Weights of a small transformer language model.
Architecture: rotary positions, normalized queries and keys.
Each number is 128 + 24 x the weight over its row's rms, rounded and kept within 0 to 255. Layers, rows and columns count from 0. The size above them is the row's rms in percent of the matrix's.

# layer 4 MLP up, 768x768, rms 0.114, rows 102-118, columns 256-319
size [ 93  97  97 102  93  95 113  98  99  97 101 102 105  99  95  99 100]
[[124 127 124 146 134 140 142 147 132 151 152 135 162 136 119  92 117  95 139 146 168 114 116 128 110 133 133 108 175 112 138 141 126  91 118 106 110 150 116 124 166 137 117 131 176 127 112 129 159 114 129 145 126 176 105 133 112 135 125 138 127 119 143 134]
 [119 139 177 117 109 104 136 190 120 141 125 116 134 137 101 111 113 124 151 101 136 103 123  94  97 106 126 137 152 132 104 128 142 101 122 146 153 102 101  96 100 146 145 111 132 103 134  79 112 137 158 138 107 148 108 167 128  97 145  89 112 118 155 123]
 [139 100 141 171  97 130 143 156 134 102 146 121 134 109 116 105 164 133 143 133 117 134 142 115 122 124 166 152 122 144 172 166  99 114 101 132 109 107 121 141 153 130 150 104  97 137 102 109 131 186 146  90 136 143 148 143 133 123 153 115 143 178 137 149]
 [ 67 134 149 142 146 169 158 137 121 136 111 102 115 103  99 140 153 147 152 135 146 153 135 113 148 111 164  91 136  95 147 125 111 114 103 126 113 106 108 180 172 132 108 144 141  94 135 127 136 141 131  73 100 176 127 151 124 116 156 107 168 139  83 136]
 [121  76 103 113 118 136 133  86 127 162 129 129 169 129 129 133 124 118 191 133 128 142 143 180 140 111 110 160 131 150  92 162 102 121 141 137  97  95 127 100 148 119 124 154 103 121 154 124 150 111  80 126 161 116  87 108 176  95 108 147 159 116 148 134]
 [117 165  90 119 142 146  86 102  92 140 121 177 171 132  93 137 108 125 129 111 195 139  78 154 141  92 123  93 110 145  76 140 125 146 136 108 104 144 131 112 109 147 155 130 127 178 111 142 102 125  90 164 129  99 133 166 120 102 145  88 126 149 153 113]
 [144 142 144 100 126 150 120 146 124 107 141  78 107 140 114 143  93 132 135 169 159 107 130 127 147 102  91 123 123 112 119 114 134 135 119 145  76 128 155 145 124 133 170 149 158  74 128 103 158 123 113 132 132 136 129 163 170 108 109 147 113 123 137 166]
 [142  91 175 162 112 104 115 144 130 129 119  90 150 124 100 110 124 115 103 116 143 142 167 110 139 114 154 133 157 118 138  76 120 133 145 127 135 161 124 112  91  76 115 108 152 168 120 135 135 171 158 138 126  78 114 104 102 123 130 156  93 138 127 127]
 [141 138 116 116 131 119 102 139 149 151 112 118  83 132  91 121 169 151 144 114 121 107 107 114 137 142 111 172 135 119 163 119 157 133  98 143 103 154 114 133  92 115 109 137 125 172 116  94 149  98 147 115 149 155 151 137 124 134 138 113 153 135 119  86]
 [136 105 185  85 155 136 100 139 114 117 122 123 125 118 170 156 122  87 150 150 110 115 102 145 181 137 110 138 149 102 133  77 132 134 110 136 115 135 143 128 154 142  71 132 105 168 140 113  99 111 136  98 147 112 159 104 148 166 161 107 121  74 148 112]
 [122 137 104 110 103 151  80 150 161 112 128 117 180 154 143 118 158  87 140 116 119 114 138 120 143 140 130 125 166 130 132 141 150 137 136 117 137 140 103  65 123 142 126 114 100 181 124 111 107 150  90 154 128 129 143  95  98 144 136 127 145 155 132 117]
 [130  81 106 105 111 112 195 103 144 103 169 181 147 133  99 124 126 141 166 105  82 120 108 112 132 149 111 131 135 189 170 140 183 174  96 141 168  87 165 143  97 131 109 177 138  88 124  88 112 130 141 141 132  67 103 100 149 110 135 130 169 143 132  79]
 [102 124 134  98 150 139 124 165 115 135 126 108 134 153 108  91  82  78  98 104 113 136 106 138 138 118 105 117 139 131 141 143 138 154 108 138 138 118 125  82 111 150 156 118 112 109 124 139 159 115 170 112 114 183 127 112 118 116  89 101 180 130  99 137]
 [126 124  97 100 121  95 109  99 151 105 137 132  91 145 211 171 107 113 132 147 159 109 117 112 130 102 145 116 109 113 137 162 129 124 116 126 140 164 130 119 162 177  95 130 122 103 118 132 123 135 154 154 144 166 159 104 167 133  99 170 152 108 183 122]
 [129 116  93 142 140 102 118 155 118 124 169 164  97 158 179 122 114  98 148 121 133 104 141 130 139  79 146 109 109 133 133 108 101 135 131 135 116 116 155 118 124 116 145 159 126 143 137 130 145 118 168  90 141 124  84 129 122 111 143 128 146 159 106 125]
 [ 94 116 118 130 142 123 143 151 160 132 122 141 131  62 127 122 143 169 101 133 117 129  90 152 124 138 160 169 124 113 116 130 136 128 133 120 158 119 126 110 153 115 140 157  89 155 167 115 106 135 109 124 155 101 121 129 145  63 119 151 123  88  84  82]
 [ 86 126 112 121 130 145 129 122 133 130 126 158  97 141 114 128 140  70  92 109 135 126 167 167 124 101 125 184 113 141 143 100 130 101 142 123 115 128  86 138 124 151 123 126 114 116 106 142 165 166  40 106 131 130 133 123 129 146 107 133 105 166 126 144]]
# layer 4 MLP down (transposed), 768x768, rms 0.106, rows 102-117, columns 256-319
size [100  95 100 103  98  95 109  98  98  96  99  95 102  98  98 100]
[[ 73  96 150 139 164 120  85 108 100 136 143 111 144 112 148 182 117 129 100 159 137 120 149 131 127 106 141 118 161 103 120 176 128 117 126 255 103 133 153 132 105 117 143  82 110 135 135 127  93 119 115 165 100 122 142 131 121 116 139 123 136 109 107 130]
 [148 145 135 143  97 119 127 135  98 151 140 111 137 179 147 124 168 151  87 169 123 124 142 130 111  83  93 146 109 140 155 122 114 140  63  24 145 119 104 128 136 161 143 146 133 136 161 119 105 187 122 131 130 145 123 157 118 127  89 178 135 149 167 146]
 [154 106 162 169 133 111 117 115 138 102 101 126 132 117 138 138 113 162  82  99 186 109 111  93 125  90 171 154  91 114 157 135 138  89 121  48 126 137 146 121 123 105 133 152 128 166 111 123  71 134 139 101 152 133 127 109  81 144 119 193 133 139 125 148]
 [124  88  82 147 119 150 116 143  92 134  97 142 135 117 138 146 146 133 133 116 169 126 105 122 192 153 129 109 103 105 151 120 110 129 158 136 140  99 116 120  99 146 113 174 125 118 148 128 130 147 132 100 152 130 136 145 120 145 148 108 115  86 139 123]
 [ 90 123 116 143 106  93 138 129  91  98 124 178 108  89 145 140 130 144 150  85 150 127 150 122 119 167 109 137 140 146 144 153  92  97 129 125 129 125 169 128 175  99 149 108 100  97 133 100 163 129 131 132  98 106 177  96 147 107 151 114  71 131 158 131]
 [ 70 135 172 101 134 143 114 106  96 160 107 168 165 116 124 180 137 122 165  90 103 130 114  88 114 134 154 133 130 117 123 105 142 123 135 141 117 113 129  81  90 109 131 141 114 100 160 112 104 113 139 145 151 120 116 127 110 130 116 135  79 142 148 157]
 [143  87 108 125 114 115 135 154 117  99 112 137 146 114 141 128  84 150 123 167 162 138 165 114 109 112 132  89 131 100  89  76 125 138 131 118 101 132 172 116 154 128 138 135 114 139 113 106 127 106 127 140 137 158 105 122 141 180 146  89 112 116 125 141]
 [108 147 142 155 112 123 156 135 124  78 124 155 134 112 108 149 104 125 103 122 133 115 165  96 111 152 141 133 117 152 144 132 112 101 142 161 183 147 135 143 127 143 125 123 130 138 113 149 151 157 119 118 104 147 152 136 117 121 125 107 123 137  98 150]
 [170  92 119  65 178 122 125 107 136 100 116 120  90 141 141 112  87 107 141  91  99 110  82 140 122 122 147 175 146 121 155 142 108 124 162   0 145 109 141 142 158 116 132 126 123 121  98 165 110 104 145 107 181 117 100 182 103 141 111 180 109  97 121 135]
 [132 126 140 122 127 113 106 166 120 139 134 146 153 124 123 125 134 131 140 151 153 132 101 149  91 145 136  66 111 127 112 112 112 145 104  85 168 146 146 104 120 113 104 169 132  94 126  91 124 124 135 122 107 143 118  90 134 166 112 136 137 176 192 129]
 [114 101 133 127  97 124 131 146 106 136 164 114 151 116 183 125 132 123 102 119 161 137 123 111 159  87 132 104 158 113 112  94 143  99 168 157 181 147 118  94  87 157 164 143 133 162  80 140 160 110 124 163 148 156 127 106 133 131  98 102 164 161 129 164]
 [ 87 131 118 126 144 149 132 149 121 105 105 129 159 118 147 135 145 138 138 141 109 112 170 116 123  98 141 116  86 107 132 120 130 126 104   0 107 125 128  91 119 146 131 140 112 144 154 108 100  98 150 117  83 131  77 105 132  95 122  93 141 133  98 161]
 [146 127 121 144 128 116  93 140 114 126 139 144 108 123 138 179 143 104 112 113 125 147 127 125 129 114 128 105 103 185 112 140 157 148 129 162 134 107  85 138 114 116 118 131 105 151 134 101 146 112 135 101 144 137 149 149 130 120 187 127  89 145  73 158]
 [108 134  53 105 131 113 150  99 117 118 136 145 110 129 104 124 152 147 154 155 128 120 157 120  95 116  92  89 162 140 168 131 120 136 155 103 121 129 119 146 129 107 113  78 109 121 106 130  69 124 121 120 145 125 140 113 123 143 101 120 150 136 118 152]
 [166 120 159 140 174 175 172 116 115 148  87 129 139 178 127 114 109 148 113  89 128 150  98 100 153 131 112 104  69 166 158 102 146  79 171  96 147 144 159 120 112 116 165 167 112 151 135 107 129 174 104 127 119  96 130 111 149 133 143 107 130 141 102 114]
 [110 141 140  70 129 142 135 108 119 140 114 133 123 103 117 132 140 132 144 130 157 169 175 151 172 168 138 127  99 155  89 108 142 130 139 135 139 112 123 148  99 140 140 121 115 128 106 143 117 133  86 124 134 129 136 125 116 111 131 153 117 132 155  98]]
# layer 4 MLP gate, 768x768, rms 0.109, rows 103-118, columns 256-319
size [ 98 101  97  96  95 113  96  98 101 101 101 104 103 100  98 101]
[[109 135 139 118 132 101 137 146 140 142 142 113 113 163 109 106 121 153 140 113 106 143 156 132 118 111 113 116 147 108 118  74 135 160 170 120 127 145  92  84 179 159 141 155 137  98 151 137 129 144 133 155 116 120 102 124 146 161 164 128 116 102 168 127]
 [ 87 162 139  73 146 130 129 155 113 133 125 126 118 129 139 126 194 120 133 143 193 144 132 119 132 166 124 123 112 155  58  94 134 132 132 110 106 152 142 168 186 124 140 100 156 151 106 114  99 105 135 165 142  96 115 130 137  86 115 140 128 118 129 173]
 [ 94 122 113 133 122 101 136 124 109 116 137  99  98 130 140 164 102 156 123 129 119 128 115 161 116 112 149 121 111 125 148  89 134 112 131 136  88 132 150 130  97 158 132 120 139 134 156 178 111  98 123 115 114 102 137 157 115 124 144 134 141 132 140 119]
 [114 166 122 119 181 126  99 124 155 117  85 112 101  90 128 159 100 144 117 122  56 112 132 113  87 143 139  71 143 167 110 109 143 169 101 143  92 112 135 128 130 135 126 148 157 148 154 148 134 201 163  98 105 142 160 121 116 158 100 127 110 151 138 126]
 [158 127 123 135 180 120 155 105 104 129 162 108  93 127 129 133 107 112 109 128 135 129 133 113 118 134 140 115 104 105  96  98 112 127 121 130 118 152 136 163 127 118 120 164 163 138 171 100 158 131 113 115 117  59 177 153 149 114  88 119  84 111 156 124]
 [129 166 115 119 146 138 105 119 144 141 134 168 158 131 142 129 121 137 124 194  76 135 130 137 106 136 129 133 137 174 118  62 150 133 128 139 167 152  97 143 138 114 136 112 149 119 109 165 105 179 125 120  91 110 118  91 142 137 105  92 137 116 115 109]
 [ 92 116  89 144  98 129 135 144 131 138 160 160 110 111 131  97 134 112 132 125  92 116 145 112 107 123 148  85 166 119 122 108 108 109 129 144 105 140 160 125  95 139 133 127 103 130 125 139 139 158  95 121 102 120 149  92 102 126 104 121  99 127 130 116]
 [110 147 111 149 140 118 105  84 111 151 124 106 140 146  96 128 144 163 113 130 120 138 161 190 110 118 163 152  64 112 112 118 109 107 147 151  83 152  99 154 151 156 164  96 137 114 133 122 127 103 160 134 158 135 137 182 105  93 160 131 123  82 105 143]
 [121 146 180 152 142 121 205 133 134  86  65 124 116 140 121 142  87 145 132  91  91 108 129 104 137 126 147 141 128  76 145 147 139 128 126 142 180 129  96 139 111 114 117 147 114 145 164 128 107 168 142 153 132 132 112 133 147 114 124 147  91 143 153 144]
 [ 88 136 112 160 140 125 147 140 122 148  90 177 170 125 137 147 116 152 130 110 146  96 155 124 120 114 143 159  97  82 157 131 152 126 117 156 118 111 141 157 106  96 143  91 125 131 160 113 158 155 132 117  91 101 150 120 137 141 155 137 156 151 146 151]
 [145  97 119 164 133 107 127 106 145  77 116 130 160 151 126 100 137 123 150 105 109 141 116 113 171 145 171 128 214 122 121  87 129 139  78 110 140 124 147  77 119 153 112 105  91 115 116 102 139 154 134 113 196 112 117 148 176 106 140 157 156 140 160 122]
 [130 108 132 174 148  66  46 131 143 165 140 149 142 107 108 111 105 156 116 133 179 102 178 143 121  88 167 117 164 135 112 142 162 112 148 111 127 134 178 112 136 148 179 167  99 134  91 117 104 130 141 137 110 101 112 112  87 179 156 112 142 140 133 113]
 [162 145 182  96 125 117 130  78  71  91 151 163 117 114 165 156 129 114 141  78 159 143  78 149 144 101 109 167 138  76 148 128 174  99 118 112 143 112 100 115 154 157 143 146 165 142 124 120 155 146 136 132 176 140 132 112 112  91  98  70 139 149  79 104]
 [132 151 118 160 118  97 103  95 200  91 144  84 163 129 153 113 103 139  79 137 127 114 121 118 130 139 150 121 137 123 103 193 124 129 126 119 158 119 111 147 122 113 135 110  95 109 144 144 130 119 157 158 118 144 142 133 112  81 101 123  96 151 135 145]
 [108 181 111 130 131 153 117 111 127 148 132 192 103 128 142 155 164 171 118 146 119 154 120 121 106 174 157  96 130 119 131 103 113 168 112 115 145 132 130 120 147 145 138 152 120  74 121 144  97 140 135  77 130 130 123 143  96 135 127 144 148 122 120  93]
 [ 97 127 142 135 139 131 120 153 148 171 152 134 144 138  72 136  77 140 129 113 172 137 133 103 140 101  77 152 117 121 100 153 146 127 159 134 168 121 153 137 140 141 103 158 138 130 136 110 121 133 136 118 162 142  99 128  95 148 107 131 108 135 108 142]]